config = dict(
    num_hidden_layers=23,
    hidden_size=160,
    num_attention_heads=2,
    num_key_value_heads=2,
    head_dim=64,
    intermediate_size=640,
    vocab_size=1548,
    hidden_act='tanh_gelu',
    norm='layernorm',
    norm_place='pre',
    norm_eps=1e-05,
    positions='learned',
    qk_norm=False,
    attn_scale=0.125,
    bias='all',
    tie_word_embeddings=True,
    parallel_block=False,
    init='normal',
    init_std_qkv=0.0413,
    init_std_o=0.0513,
    init_std_up=0.0591,
    init_std_down=0.0591,
    optimizer='soap_variant',
    learning_rate=0.0118,
    weight_decay=0.0,
    lr_head=0.0192,
    max_grad_norm=1.0,
    warmup_steps=200,
    schedule='wsd',
    decay_fraction=1.0,
    decay_shape='sqrt',
    final_lr_fraction=0.0,
    batch_tokens=131072,
    max_seq_len=256,
    doc_mask=True,
    train_tokens=349900000,
    max_steps=2670,
    dataset='wikipedia_en',
)
Each number is 200 + 40 x the weight over its row's rms, rounded and kept within 0 to 999. Layers, rows and columns count from 0. The size before them is the row's rms in percent of the matrix's.

# q: layer 7 attention query, 128x160, rms 0.0413, rows 0-42, columns 0-79
# k: layer 7 attention key, 128x160, rms 0.0412, rows 0-41, columns 0-79
q0,115,104,159,172,221,220,253,230,245,208,191,223,188,291,208,144,182,225,157,193,180,147,152,255,192,138,187,229,162,195,222,261,185,167,199,139,163,208,225,161,164,236,209,152,198,217,225,236,178,193,204,195,253,165,212,237,184,200,135,124,253,208,164,237,268,189,250,208,196,203,196,193,225,223,145,241,173,173,224,231,320
k0,112,189,241,243,267,206,239,242,255,209,178,224,155,221,230,138,204,249,184,237,234,250,200,232,188,116,143,270,242,184,212,151,222,184,217,292,212,224,186,203,215,229,224,156,177,187,193,218,230,153,96,160,258,182,217,186,224,183,155,198,205,193,184,206,201,222,179,241,279,149,223,199,170,199,198,185,197,127,276,193,175
q1,107,157,224,159,264,182,234,213,252,208,210,197,209,157,195,173,229,269,147,255,244,268,185,189,224,205,204,226,168,251,186,201,102,182,142,270,211,188,167,174,177,199,216,151,220,153,211,215,202,222,222,283,201,140,204,238,200,238,142,221,205,160,109,188,148,218,212,112,171,168,256,191,191,220,220,170,243,215,188,193,246
k1,104,214,191,177,228,199,232,162,249,219,268,177,169,198,185,241,200,189,133,207,171,187,179,120,226,204,140,205,268,262,99,176,148,210,182,205,185,215,254,200,140,228,232,184,131,176,177,142,169,169,185,310,162,234,249,238,171,248,157,185,237,168,208,170,234,207,228,145,171,172,266,157,243,167,233,205,201,185,251,225,259
q2,117,185,205,217,229,202,298,134,226,159,239,173,168,180,276,171,245,223,211,243,160,155,174,220,250,277,213,139,258,190,162,85,194,172,189,111,232,231,242,166,240,187,181,203,207,214,162,139,149,177,215,133,207,194,226,210,182,212,169,235,195,179,254,260,195,184,173,135,183,193,165,191,184,231,281,232,174,217,255,163,226
k2,108,228,209,213,223,136,225,129,229,250,214,170,159,212,213,244,184,227,277,187,185,222,221,217,185,183,185,155,245,236,163,163,211,214,197,168,223,223,243,254,192,217,248,211,187,182,213,141,147,140,226,164,176,206,196,184,243,161,178,166,262,172,246,201,143,230,130,158,218,213,104,251,217,234,191,201,237,238,200,231,236
q3,119,233,208,138,222,164,164,227,193,217,141,191,231,196,152,155,201,201,239,235,199,163,185,235,177,213,162,109,188,129,212,207,197,222,128,217,200,147,245,148,234,255,177,194,278,157,163,270,199,226,183,142,161,195,101,290,239,293,274,225,165,224,216,182,100,186,161,199,164,203,199,281,265,179,144,213,193,216,230,152,168
k3,111,204,195,150,234,156,129,213,169,164,168,197,205,244,182,208,170,217,186,126,216,281,224,226,79,189,251,162,287,254,170,124,168,222,135,192,183,146,240,235,196,168,131,210,201,114,232,240,127,220,225,242,214,209,212,208,198,165,205,278,166,141,259,162,250,237,193,231,174,225,241,206,205,186,205,258,192,224,219,199,226
q4,116,181,206,211,224,134,266,196,261,223,153,302,180,185,230,187,157,191,199,112,199,171,230,199,97,201,184,189,161,165,156,142,199,179,189,193,215,141,150,156,243,202,137,192,240,225,206,84,212,262,230,161,255,218,210,162,189,151,231,247,176,187,235,193,276,213,238,180,153,192,189,81,206,148,219,239,123,191,196,244,214
k4,105,324,197,151,166,206,176,133,171,230,198,213,184,228,225,199,157,167,232,219,215,185,160,177,219,205,154,204,179,196,225,200,195,229,195,184,213,114,236,200,216,146,147,195,177,212,286,147,237,236,183,168,175,185,205,186,332,245,226,169,211,192,298,174,222,198,188,180,124,183,191,198,237,212,220,219,180,137,206,263,180
q5,117,164,141,222,227,177,244,169,251,207,154,213,251,121,232,188,177,219,168,127,127,254,151,207,155,171,176,157,178,151,228,189,168,186,254,150,207,197,85,175,179,164,149,253,191,180,205,187,231,235,199,233,247,180,181,201,202,262,186,169,172,213,202,258,269,212,198,235,216,215,276,145,223,156,214,259,196,189,202,262,220
k5,112,183,211,235,253,202,129,146,184,230,176,210,261,220,175,176,254,238,74,161,155,193,179,197,215,212,195,199,221,203,178,206,197,117,193,261,196,220,188,174,188,157,126,212,272,160,252,161,268,218,220,219,217,150,188,222,300,210,197,177,195,294,232,234,205,137,175,124,161,226,209,190,193,194,133,198,195,215,237,252,169
q6,118,182,254,261,225,217,256,222,165,235,180,248,222,229,200,197,186,254,133,191,163,185,220,183,205,213,168,166,169,157,244,212,243,150,209,157,204,225,225,194,144,214,156,175,184,208,267,221,319,114,197,202,216,273,253,194,173,127,186,177,183,243,198,167,273,205,237,176,196,191,172,155,160,233,216,122,130,215,225,188,176
k6,107,193,161,269,234,173,125,246,166,183,196,184,105,230,248,230,153,226,269,146,193,189,225,162,232,200,204,150,165,185,251,230,181,222,171,198,263,243,204,217,191,239,263,190,177,193,213,201,286,130,134,159,165,224,152,241,125,195,182,208,237,205,200,207,207,127,252,160,200,209,160,131,243,140,222,194,209,239,126,190,164
q7,112,134,130,243,214,289,134,244,158,205,248,236,222,142,201,265,219,237,230,234,252,143,214,230,207,279,200,193,306,199,248,238,184,242,150,225,178,236,266,149,180,181,210,179,207,181,182,201,172,137,172,209,227,244,293,247,198,246,253,144,220,178,233,188,133,207,232,190,163,198,239,239,229,187,164,196,228,246,172,204,149
k7,108,169,262,271,203,237,217,209,190,224,194,176,273,209,139,167,157,184,230,204,145,257,213,211,258,84,278,181,193,211,239,248,258,201,208,209,135,192,274,260,173,177,134,214,178,167,205,247,133,180,222,238,240,193,274,123,203,218,155,178,246,231,125,208,211,158,196,200,202,166,204,197,141,173,243,266,211,232,199,110,183
q8,115,175,153,214,238,228,211,161,253,220,190,180,276,196,180,203,183,232,193,199,139,139,205,179,108,152,285,260,188,232,175,182,258,211,217,268,208,206,216,194,203,109,202,202,213,118,199,257,252,153,207,195,276,121,206,227,232,253,258,196,223,207,190,185,251,183,168,237,189,229,220,225,236,140,228,152,169,171,186,179,219
k8,105,129,272,181,188,169,162,267,215,257,181,235,197,144,189,263,219,221,208,113,236,181,191,257,248,182,196,179,177,106,156,205,250,160,207,217,219,162,209,180,223,151,248,168,145,118,205,220,218,198,258,226,181,222,110,193,265,252,180,231,158,280,248,206,243,159,243,203,259,196,197,171,188,126,198,191,199,206,232,217,188
q9,120,184,278,237,219,184,209,212,287,243,197,174,225,168,188,282,185,180,196,244,175,206,153,242,199,237,204,158,192,135,197,200,255,184,201,193,221,202,181,153,141,246,87,201,185,185,179,178,195,147,196,143,239,228,225,177,174,115,156,225,229,270,238,136,332,212,206,238,251,156,192,112,238,128,164,197,153,267,172,164,192
k9,111,209,307,216,198,134,176,226,241,222,161,234,117,154,168,214,308,234,198,147,210,132,248,159,196,285,214,201,126,179,240,171,170,196,190,154,171,179,228,150,174,202,144,172,237,173,202,230,232,188,127,186,199,268,285,217,169,182,205,204,223,242,217,264,263,203,192,152,208,170,187,239,103,182,240,152,175,232,170,153,234
q10,112,278,128,249,187,162,179,212,153,197,208,241,190,191,200,214,222,237,148,170,120,244,187,219,239,211,254,155,182,213,169,199,179,202,186,166,169,178,217,184,181,199,229,142,185,234,177,138,260,281,166,180,215,186,203,193,203,152,139,181,159,189,166,218,156,288,196,160,215,231,198,143,193,186,155,192,68,192,216,246,258
k10,114,238,154,162,160,193,214,141,136,192,203,210,89,217,204,255,213,199,212,149,189,254,196,238,258,164,159,217,121,245,273,140,173,228,188,241,213,174,224,215,247,243,195,221,278,155,185,177,188,168,165,166,212,151,249,274,221,222,136,196,179,219,132,187,177,247,194,212,247,215,230,185,194,284,174,276,201,210,169,229,209
q11,107,227,178,202,272,139,247,199,222,212,153,187,171,189,282,182,240,223,169,170,187,236,196,184,264,242,235,175,171,200,176,253,247,159,218,186,195,193,181,175,224,142,173,134,175,197,181,145,226,244,209,225,207,160,238,105,236,154,163,169,190,169,181,110,283,177,160,159,190,180,179,149,230,197,227,257,176,147,172,234,241
k11,103,213,244,230,102,179,228,183,271,227,181,201,218,188,302,164,220,161,136,191,247,163,225,253,200,133,128,139,149,213,184,127,155,198,200,255,175,170,210,209,197,184,277,202,190,254,276,152,294,230,174,153,131,203,155,190,243,240,189,248,198,198,197,248,202,209,162,237,204,204,225,189,211,266,244,206,203,207,207,227,191
q12,130,158,217,212,214,146,300,246,228,217,196,211,178,228,243,226,220,264,196,234,204,228,137,163,258,172,193,211,137,157,178,183,219,142,227,211,203,155,117,164,180,222,252,228,180,200,179,153,271,229,161,229,250,195,189,138,81,197,176,204,214,222,153,196,216,211,138,166,249,197,235,49,192,230,171,139,170,200,240,155,261
k12,108,202,234,219,180,115,231,195,179,203,233,130,136,193,191,257,242,238,175,187,179,227,247,160,231,170,259,261,175,128,225,207,212,187,226,249,301,256,258,106,136,209,180,136,138,261,213,232,191,234,169,231,194,216,217,214,208,182,169,225,211,237,184,178,197,158,283,117,275,151,252,207,174,242,238,188,192,217,158,265,196
q13,122,153,186,163,250,264,178,178,195,187,231,175,239,203,168,137,253,98,267,219,183,159,137,242,178,160,267,269,165,227,156,182,245,218,161,147,171,275,161,201,230,181,250,194,152,159,203,210,175,156,157,246,188,216,154,238,232,264,177,233,254,216,208,240,235,218,244,174,213,165,222,273,181,249,173,185,158,181,179,185,147
k13,117,230,165,190,203,186,209,212,228,198,188,212,243,216,90,241,252,238,244,198,226,204,218,149,208,169,193,243,165,239,172,200,186,220,231,165,207,200,229,202,225,221,213,186,179,150,214,203,203,138,212,197,195,191,158,171,208,166,226,249,265,238,131,195,266,216,166,263,261,154,166,215,227,243,240,182,158,158,211,299,152
q14,133,204,253,196,162,149,225,219,251,191,212,217,142,216,184,183,274,212,185,223,210,167,214,118,266,285,225,245,179,246,210,160,150,178,251,230,221,168,162,188,203,179,248,248,223,254,195,104,231,194,241,251,156,220,193,176,123,148,164,163,135,202,249,151,310,235,160,205,216,155,140,186,104,149,248,236,168,210,272,201,253
k14,121,217,185,197,165,138,228,171,254,195,178,158,85,194,204,210,221,122,163,210,243,219,178,218,195,203,246,194,233,198,145,223,195,151,203,185,273,200,271,203,253,215,187,171,228,206,154,145,247,190,220,230,180,210,217,156,136,226,107,247,152,173,181,167,160,222,116,196,133,202,220,182,135,193,255,144,151,198,193,228,165
q15,117,270,197,170,208,155,248,125,165,205,227,113,150,163,251,135,142,171,142,162,131,188,215,214,177,227,218,197,183,231,221,211,101,168,261,201,222,212,165,134,256,285,220,164,185,208,227,138,202,232,147,248,154,277,126,192,175,234,127,252,140,175,228,200,188,113,242,204,174,190,182,149,228,206,236,175,210,283,170,208,182
k15,111,197,164,213,220,78,169,193,250,214,202,183,188,231,171,193,161,230,213,232,286,155,236,213,209,289,204,233,179,233,171,253,113,217,157,149,218,186,176,188,281,231,205,169,232,231,231,244,198,175,201,197,149,155,207,269,187,174,259,147,190,116,300,141,226,162,231,222,185,262,265,198,203,251,202,161,201,186,214,231,177
q16,144,228,200,206,178,249,188,176,182,167,306,189,171,198,206,146,163,166,175,197,188,156,296,225,143,241,187,194,179,259,248,165,265,165,229,239,258,201,241,201,241,272,210,134,161,227,148,208,180,198,185,193,164,235,113,200,194,265,198,182,239,177,202,149,125,156,220,201,216,126,205,207,180,247,201,173,255,124,181,276,234
k16,126,193,122,188,155,262,164,304,211,241,173,206,117,156,195,217,137,117,231,199,234,212,231,206,152,210,170,261,201,182,201,155,220,218,205,197,213,188,195,245,233,256,198,150,182,242,197,263,184,217,235,200,187,172,107,212,200,220,201,178,172,159,170,254,201,134,221,210,192,152,165,222,134,226,246,249,178,165,200,222,177
q17,116,171,242,217,222,229,199,216,181,155,253,142,251,123,109,208,197,183,167,155,254,228,217,191,218,163,210,216,185,214,189,241,211,185,173,194,273,215,198,225,182,220,147,162,184,257,210,159,185,228,165,178,238,190,221,193,151,181,261,231,233,222,225,208,235,189,199,247,273,152,188,253,199,200,240,194,208,129,178,253,132
k17,112,160,197,144,214,180,209,169,194,197,198,210,220,222,130,193,228,188,182,271,207,147,180,166,169,236,161,208,144,228,170,201,204,166,204,317,199,244,237,166,258,167,238,231,242,268,240,209,154,200,178,267,200,192,165,204,150,138,309,192,224,255,229,191,254,156,148,235,238,194,214,251,166,129,253,191,195,216,169,192,172
q18,123,196,233,196,211,318,132,182,211,149,159,193,236,187,187,130,168,218,171,217,214,248,177,285,196,185,230,221,179,259,187,184,147,231,133,276,178,244,221,182,233,212,255,210,184,171,211,205,152,178,127,161,195,163,155,302,240,231,235,202,164,181,100,214,205,210,181,272,119,256,242,223,232,241,208,184,184,133,162,161,221
k18,115,183,195,254,255,174,202,125,221,212,196,142,259,137,186,244,190,215,173,195,159,243,217,175,173,161,188,229,160,169,167,168,205,317,209,246,200,187,174,188,186,234,246,157,175,137,205,225,128,199,234,212,219,176,164,267,232,200,197,208,216,259,173,94,174,146,216,227,117,196,237,160,159,242,189,165,177,194,219,209,251
q19,109,198,173,184,151,208,163,170,234,191,180,175,234,229,198,244,226,225,240,201,159,178,199,219,168,177,258,156,258,179,194,269,179,251,180,191,254,152,172,199,246,200,197,181,149,163,256,185,206,176,249,220,249,213,272,263,196,97,238,195,195,245,178,231,279,273,172,185,224,272,184,120,135,188,215,203,191,241,199,194,170
k19,106,214,184,262,264,268,174,177,197,173,194,266,162,191,185,207,190,233,221,217,211,147,261,232,208,157,114,207,193,174,178,156,182,215,218,222,195,184,208,251,204,183,182,281,269,134,189,196,141,237,116,178,222,180,234,162,236,159,250,160,216,194,162,153,235,247,223,222,235,211,233,174,200,171,228,228,179,229,159,247,220
q20,127,155,198,244,194,250,203,219,265,228,197,166,156,177,171,152,189,202,156,227,220,242,118,196,162,242,177,180,205,175,169,207,204,211,231,142,163,208,183,201,192,180,170,181,243,177,246,272,216,167,254,196,133,213,211,202,130,174,194,175,205,222,237,204,234,106,135,265,241,241,177,197,193,102,220,195,200,221,127,153,247
k20,114,233,250,281,192,148,173,175,210,197,276,192,172,173,213,144,121,184,310,118,210,214,157,205,218,245,205,207,250,185,164,206,195,204,225,190,165,229,147,177,132,192,206,255,225,243,143,221,186,185,244,230,265,187,216,199,123,177,163,238,166,216,293,208,209,194,180,191,174,149,178,91,200,187,200,166,217,225,160,152,223
q21,098,221,213,200,222,226,226,171,214,171,237,241,146,172,154,205,174,108,162,153,191,191,262,108,235,140,259,182,228,167,261,166,225,227,174,221,234,145,210,239,199,207,194,268,175,219,156,237,172,215,267,189,278,223,132,253,190,160,167,185,168,252,235,235,199,172,244,148,208,206,134,186,288,170,241,226,59,178,232,253,184
k21,099,219,180,180,245,271,236,229,184,178,201,175,230,225,174,198,205,235,183,150,211,145,167,218,237,291,268,244,134,176,207,189,263,188,191,216,219,198,118,226,265,178,209,131,149,255,260,127,164,172,176,240,204,209,238,143,174,179,181,216,190,221,198,204,177,157,181,214,176,217,247,153,130,234,176,159,201,133,212,164,256
q22,110,128,244,169,227,221,218,174,249,227,264,182,152,204,255,205,177,261,188,191,199,255,150,158,188,181,204,180,221,162,225,220,230,176,225,240,253,212,254,230,231,198,206,217,229,146,229,256,145,114,163,123,260,244,213,252,206,166,207,204,245,179,169,201,219,175,243,253,174,211,152,160,200,193,115,198,154,190,203,200,176
k22,103,211,212,271,263,146,225,205,251,184,205,152,174,253,147,162,249,191,245,265,109,175,263,244,267,262,124,227,211,210,220,176,180,184,179,301,217,185,152,137,215,171,207,209,224,198,183,237,191,167,180,182,245,223,235,170,166,170,132,177,217,182,201,238,219,138,258,201,185,142,152,250,143,207,159,168,215,216,208,162,215
q23,126,250,216,159,168,243,185,221,151,172,200,245,234,179,159,275,190,186,222,207,213,196,156,197,222,236,245,177,175,169,243,218,219,158,188,177,239,201,192,203,192,144,196,222,176,284,209,187,245,222,228,246,164,203,213,198,117,164,184,170,196,288,258,173,126,159,163,167,266,181,211,143,234,75,188,171,204,174,165,241,146
k23,115,207,204,149,179,236,131,231,161,223,236,245,247,149,100,195,172,169,188,166,271,279,152,208,168,219,186,209,121,206,155,223,174,210,106,199,249,238,178,193,109,213,244,163,168,223,179,228,245,266,213,171,215,160,141,197,149,145,165,167,244,233,224,260,186,227,194,246,247,180,211,244,151,133,291,207,128,195,164,188,175
q24,111,229,249,163,247,211,273,161,231,154,179,201,257,187,204,165,257,121,180,217,147,195,206,146,116,167,214,161,235,146,220,72,189,160,143,231,148,177,120,177,224,196,188,158,239,236,273,200,225,149,173,114,187,202,238,237,200,123,181,236,155,220,228,217,181,231,233,178,157,222,224,260,264,222,159,202,250,198,215,219,217
k24,109,244,191,154,258,119,178,225,118,193,210,282,211,232,296,225,170,229,203,250,157,159,217,181,179,185,151,147,247,214,241,211,158,134,258,243,223,228,199,198,222,213,181,121,167,223,252,186,184,192,195,210,195,192,139,141,160,148,209,180,165,178,258,202,176,154,148,185,149,247,227,212,214,189,199,205,181,136,241,255,188
q25,112,145,187,212,148,187,178,237,150,187,198,184,194,242,174,123,202,190,171,189,195,289,218,291,160,189,218,177,207,203,204,267,220,267,256,224,144,165,192,164,273,181,171,270,195,126,193,249,215,226,234,152,146,165,221,232,142,194,221,182,193,161,162,228,198,248,220,257,211,185,198,221,211,217,205,225,155,189,217,151,216
k25,114,244,158,193,169,219,264,221,243,249,190,196,249,255,227,177,230,142,163,189,168,280,175,226,214,202,203,176,211,170,187,128,122,250,181,204,179,195,244,128,187,215,166,222,194,143,195,190,242,148,180,184,213,144,194,164,157,157,223,191,161,241,241,166,244,167,193,146,254,216,261,125,191,251,206,222,224,214,214,151,225
q26,119,280,168,184,209,210,180,126,168,165,244,220,181,150,192,205,214,191,236,207,215,178,146,151,237,233,174,221,170,237,206,156,277,179,149,153,134,194,194,169,227,167,172,185,222,226,211,159,222,233,204,277,151,205,184,214,207,268,138,211,264,166,174,188,246,192,173,230,202,193,148,215,243,143,217,203,221,213,140,258,265
k26,120,251,185,162,158,267,184,144,216,166,226,205,251,112,175,194,180,204,160,238,271,215,235,195,244,170,174,176,174,245,123,199,199,132,110,207,223,187,188,204,193,127,251,237,248,263,244,217,213,203,179,156,195,164,179,254,205,253,225,274,249,189,191,218,162,219,146,188,181,194,219,168,194,250,173,169,213,164,101,240,179
q27,123,218,230,204,209,158,239,162,250,212,165,177,233,178,228,217,238,204,164,196,193,202,239,192,181,248,139,210,164,263,220,218,218,158,219,189,229,244,145,187,234,202,195,192,152,254,234,165,176,277,214,160,211,214,198,201,205,226,233,279,177,256,140,189,170,137,207,257,140,107,141,252,155,205,128,211,310,202,217,163,166
k27,121,182,242,203,237,181,145,224,230,305,245,196,195,159,261,204,176,210,171,193,172,268,267,128,188,204,152,177,139,197,255,248,155,278,180,228,242,227,146,203,164,274,182,180,257,250,233,214,153,225,149,212,159,201,157,219,140,252,277,211,171,202,230,121,133,204,183,203,164,172,166,232,240,190,124,173,186,178,185,186,206
q28,108,191,137,188,220,224,203,145,188,277,306,151,233,165,185,228,243,157,176,227,135,238,177,179,246,214,252,201,203,195,218,119,234,205,235,178,221,222,212,181,168,226,155,236,178,116,185,189,287,213,202,209,194,299,206,222,122,147,183,212,149,305,161,221,176,202,163,166,252,161,184,217,215,200,184,254,194,249,191,182,196
k28,108,232,209,275,240,194,130,169,246,263,223,233,151,173,186,247,218,237,179,171,219,239,209,225,257,275,258,143,181,211,218,141,198,191,161,184,225,202,189,168,220,235,186,192,91,179,192,179,137,205,263,186,210,243,186,191,202,175,166,193,122,250,166,192,206,214,179,165,178,151,246,241,201,189,214,184,220,172,171,179,194
q29,108,281,201,221,181,222,183,201,187,160,264,170,235,171,205,154,157,95,262,208,231,197,153,230,170,282,156,148,164,237,240,202,209,278,141,175,173,215,259,120,221,248,192,225,179,236,168,264,258,221,192,117,186,173,166,270,200,219,171,147,144,173,208,181,194,186,190,219,222,234,197,171,137,214,246,276,192,168,250,205,224
k29,106,200,209,220,185,227,101,218,189,259,224,257,186,211,198,220,154,176,164,179,228,269,228,211,210,219,193,174,169,158,167,231,238,148,251,149,150,148,159,221,235,183,101,227,260,97,239,236,240,217,204,159,159,100,181,127,195,169,214,184,135,193,230,242,134,210,213,205,175,106,222,220,223,186,177,202,156,213,191,174,174
q30,117,233,236,196,232,194,206,197,181,213,297,143,185,190,248,171,184,219,248,175,235,234,191,178,246,177,146,114,204,135,240,204,159,190,232,138,137,195,171,202,252,199,271,220,162,266,233,124,192,149,226,175,213,222,118,153,223,146,211,251,190,236,247,190,166,136,185,191,184,189,220,157,218,298,192,161,234,254,215,258,137
k30,114,181,171,232,283,193,202,136,188,146,237,178,212,239,283,184,206,193,205,213,239,190,219,204,234,210,198,257,167,223,195,227,217,194,203,124,221,215,143,181,230,265,231,210,243,273,219,178,139,197,224,193,140,200,173,140,168,226,178,277,284,154,189,194,208,189,180,139,182,257,125,196,254,206,187,218,218,169,162,68,183
q31,119,222,193,192,215,195,143,194,166,130,219,196,249,163,201,212,169,213,222,243,200,242,138,185,145,172,247,219,221,85,223,201,197,151,272,276,190,168,190,206,219,226,242,210,225,245,180,219,215,230,200,219,188,251,226,133,145,172,246,250,159,234,239,270,212,216,232,107,240,176,211,149,199,200,219,188,264,132,167,267,188
k31,112,279,166,237,194,238,149,209,114,162,255,180,249,157,207,246,120,195,242,235,193,165,174,195,226,131,247,249,207,114,188,216,197,129,185,225,196,295,224,187,166,238,213,216,240,279,251,188,116,268,174,186,187,231,206,186,199,161,156,173,190,130,183,247,126,125,178,222,194,272,272,224,177,190,186,141,254,207,147,223,158
q32,106,226,157,200,200,170,192,144,186,210,222,228,185,259,189,252,212,209,148,228,230,222,235,233,264,201,180,251,174,186,165,148,113,142,101,221,183,184,163,169,210,255,229,184,158,152,212,262,162,165,264,251,196,204,168,214,217,292,191,241,116,185,117,226,188,224,247,189,161,213,265,182,224,156,247,112,203,188,192,273,196
k32,106,187,203,121,160,185,125,185,246,221,186,162,233,188,238,212,232,170,191,215,177,194,171,131,260,117,185,246,174,189,204,201,151,224,136,248,176,191,154,181,229,144,298,154,229,156,212,268,188,224,120,190,115,182,214,258,196,230,130,205,181,236,147,173,185,187,248,266,211,246,186,164,205,215,185,181,158,189,204,173,314
q33,124,170,187,186,190,153,161,194,160,180,227,153,182,160,210,264,252,232,219,223,183,124,193,270,237,213,204,204,202,266,205,218,188,227,145,234,242,226,257,231,161,227,161,196,237,169,200,125,200,173,128,219,155,225,150,237,147,184,209,173,230,223,188,199,197,252,174,218,190,117,192,301,196,264,138,203,196,219,204,227,154
k33,118,186,188,246,154,199,198,176,224,204,230,169,198,191,146,223,268,226,154,216,155,213,236,199,152,220,295,110,206,287,269,251,120,142,225,215,234,212,247,157,276,196,239,143,217,152,209,203,152,180,210,223,188,210,309,238,213,214,220,146,191,195,192,222,211,241,171,196,159,168,183,194,235,154,175,215,187,266,182,154,202
q34,113,253,178,210,182,249,206,141,192,238,107,230,222,194,161,151,166,247,165,151,206,130,168,211,172,191,218,201,175,175,227,201,251,250,249,231,242,261,238,230,280,251,201,238,196,287,212,175,201,161,148,141,188,176,195,134,227,219,139,255,185,227,199,157,263,166,131,142,187,186,241,179,162,186,175,216,165,137,199,211,253
k34,109,192,217,258,195,213,114,165,198,143,189,166,221,173,219,226,199,200,203,159,162,214,230,292,148,182,167,198,159,160,133,202,197,169,232,172,187,135,193,215,221,247,209,135,250,240,230,164,132,169,162,216,199,193,159,263,222,167,86,260,225,230,212,227,176,231,251,172,225,121,187,200,161,207,151,293,192,168,216,237,248
q35,126,114,229,220,137,192,217,193,270,229,196,160,230,162,104,153,138,159,157,218,182,188,176,165,104,203,193,256,292,172,211,206,192,228,190,193,199,166,166,218,230,150,192,188,199,119,226,170,123,194,239,181,241,165,223,238,250,198,275,146,182,161,156,163,217,135,230,237,213,219,191,169,174,170,209,190,119,179,218,214,187
k35,125,221,129,189,212,189,246,143,224,239,175,189,187,240,215,226,190,236,173,227,162,196,104,178,203,196,205,184,216,176,163,161,180,228,226,172,164,165,117,253,211,196,93,250,205,170,198,172,227,202,199,178,206,243,231,205,157,202,200,90,183,213,192,173,307,246,190,200,170,205,176,136,176,178,247,157,279,136,210,189,157
q36,119,159,275,300,176,175,238,153,186,167,173,189,254,207,193,202,234,217,165,206,245,195,140,204,173,157,262,179,188,152,159,117,166,188,247,246,177,173,268,140,150,212,244,166,244,214,195,228,170,193,189,246,234,247,176,169,172,214,182,153,159,134,239,227,176,244,220,180,196,182,200,116,259,190,182,255,126,165,188,154,207
k36,121,151,180,192,248,113,140,260,183,161,191,120,184,191,180,235,259,176,203,157,199,160,165,224,251,153,307,180,132,121,270,190,172,132,231,239,176,201,201,150,212,263,151,205,197,201,242,197,192,182,199,155,194,163,237,226,206,167,228,228,198,184,176,195,199,196,136,173,212,192,294,160,136,191,203,162,177,168,231,227,176
q37,119,139,167,173,183,228,235,244,191,202,118,131,228,276,240,182,223,184,208,177,237,258,233,160,222,156,129,206,203,264,189,243,169,253,213,151,124,295,211,243,239,157,260,273,173,131,179,261,232,172,249,185,259,217,290,192,278,136,209,232,200,187,177,138,149,222,189,219,203,227,179,222,157,149,194,208,184,144,221,173,220
k37,116,187,150,207,242,260,243,185,247,202,167,279,149,302,215,192,196,262,198,202,241,194,187,213,231,154,94,183,137,162,226,245,248,244,124,238,175,166,199,196,96,211,236,163,240,323,180,154,155,217,262,168,175,221,200,159,168,151,133,266,243,183,201,119,188,269,230,168,212,194,195,172,191,226,231,210,213,195,209,131,211
q38,126,202,179,224,204,230,168,207,241,192,225,194,222,212,133,156,194,206,181,221,258,251,222,239,214,235,178,238,229,301,205,250,139,171,187,223,224,151,171,196,239,223,172,200,163,172,187,244,172,121,157,246,160,294,160,231,221,237,238,198,225,49,180,274,159,251,187,239,207,232,158,228,243,235,207,146,205,242,215,147,185
k38,114,210,171,167,125,217,235,202,201,279,206,201,175,177,149,154,169,234,193,193,213,232,165,185,207,193,173,218,261,235,197,186,205,236,205,210,127,242,153,194,197,176,207,236,196,212,178,248,229,177,213,235,233,195,169,179,133,284,210,102,245,163,204,165,254,119,266,256,125,227,224,208,235,290,191,166,147,278,127,210,232
q39,127,208,135,165,276,130,257,231,166,205,176,175,259,217,229,173,192,165,185,158,203,241,200,220,214,223,196,174,178,155,199,221,178,180,153,209,133,201,151,253,240,200,225,178,197,205,264,203,224,162,208,235,190,249,198,206,177,142,208,162,196,261,279,193,212,244,168,190,201,195,127,115,197,200,181,255,215,253,220,169,212
k39,118,170,166,180,181,150,206,188,194,201,232,245,215,201,167,203,186,266,245,227,208,164,166,196,218,212,151,155,174,231,237,244,175,162,110,130,182,203,217,188,190,229,152,180,245,207,233,143,219,157,231,165,147,212,162,176,139,183,200,254,162,197,208,86,183,172,235,199,225,176,209,128,311,209,213,222,178,256,159,171,173
q40,109,184,273,202,209,189,191,189,180,228,153,237,210,175,254,267,190,201,233,192,213,221,153,275,175,177,239,233,135,198,206,201,135,138,277,176,206,205,171,199,207,223,186,179,199,224,180,249,212,214,161,187,133,181,209,248,200,228,188,210,139,224,194,233,146,273,262,190,226,194,227,208,189,233,227,128,172,213,133,246,253
k40,108,197,187,209,236,253,138,221,243,208,155,207,164,159,179,279,202,208,196,201,201,128,127,147,209,185,165,245,208,193,218,246,187,234,209,185,198,163,199,244,157,233,243,234,213,213,191,129,160,141,172,240,216,158,261,207,232,121,171,182,144,203,191,270,248,226,209,229,169,241,211,192,232,162,244,164,184,146,213,240,186
q41,115,167,216,275,206,223,205,269,240,243,175,201,264,181,135,209,135,228,194,160,190,146,168,176,218,184,247,221,142,187,133,206,202,210,127,186,165,121,252,232,252,151,175,286,222,146,231,202,215,133,203,265,229,198,225,196,239,269,241,208,222,185,184,180,262,235,227,252,199,228,247,175,187,226,216,226,164,235,216,115,171
k41,108,160,178,213,225,178,203,232,196,190,201,237,245,214,125,176,192,161,208,119,235,230,236,162,205,206,233,273,157,125,224,186,244,196,225,178,241,161,234,167,159,123,189,207,138,230,251,151,173,161,175,202,242,217,200,159,190,257,284,244,232,247,154,181,224,217,209,209,133,152,197,113,226,201,114,233,125,229,225,163,167
q42,107,121,180,212,230,229,225,211,207,290,212,166,192,149,216,204,187,250,232,186,248,234,245,206,211,145,187,179,254,213,185,183,191,278,181,222,137,130,152,235,181,183,201,205,107,147,148,215,227,170,234,243,212,232,176,135,186,187,170,212,208,251,156,221,212,192,206,155,219,205,275,184,206,227,211,238,245,225,267,198,233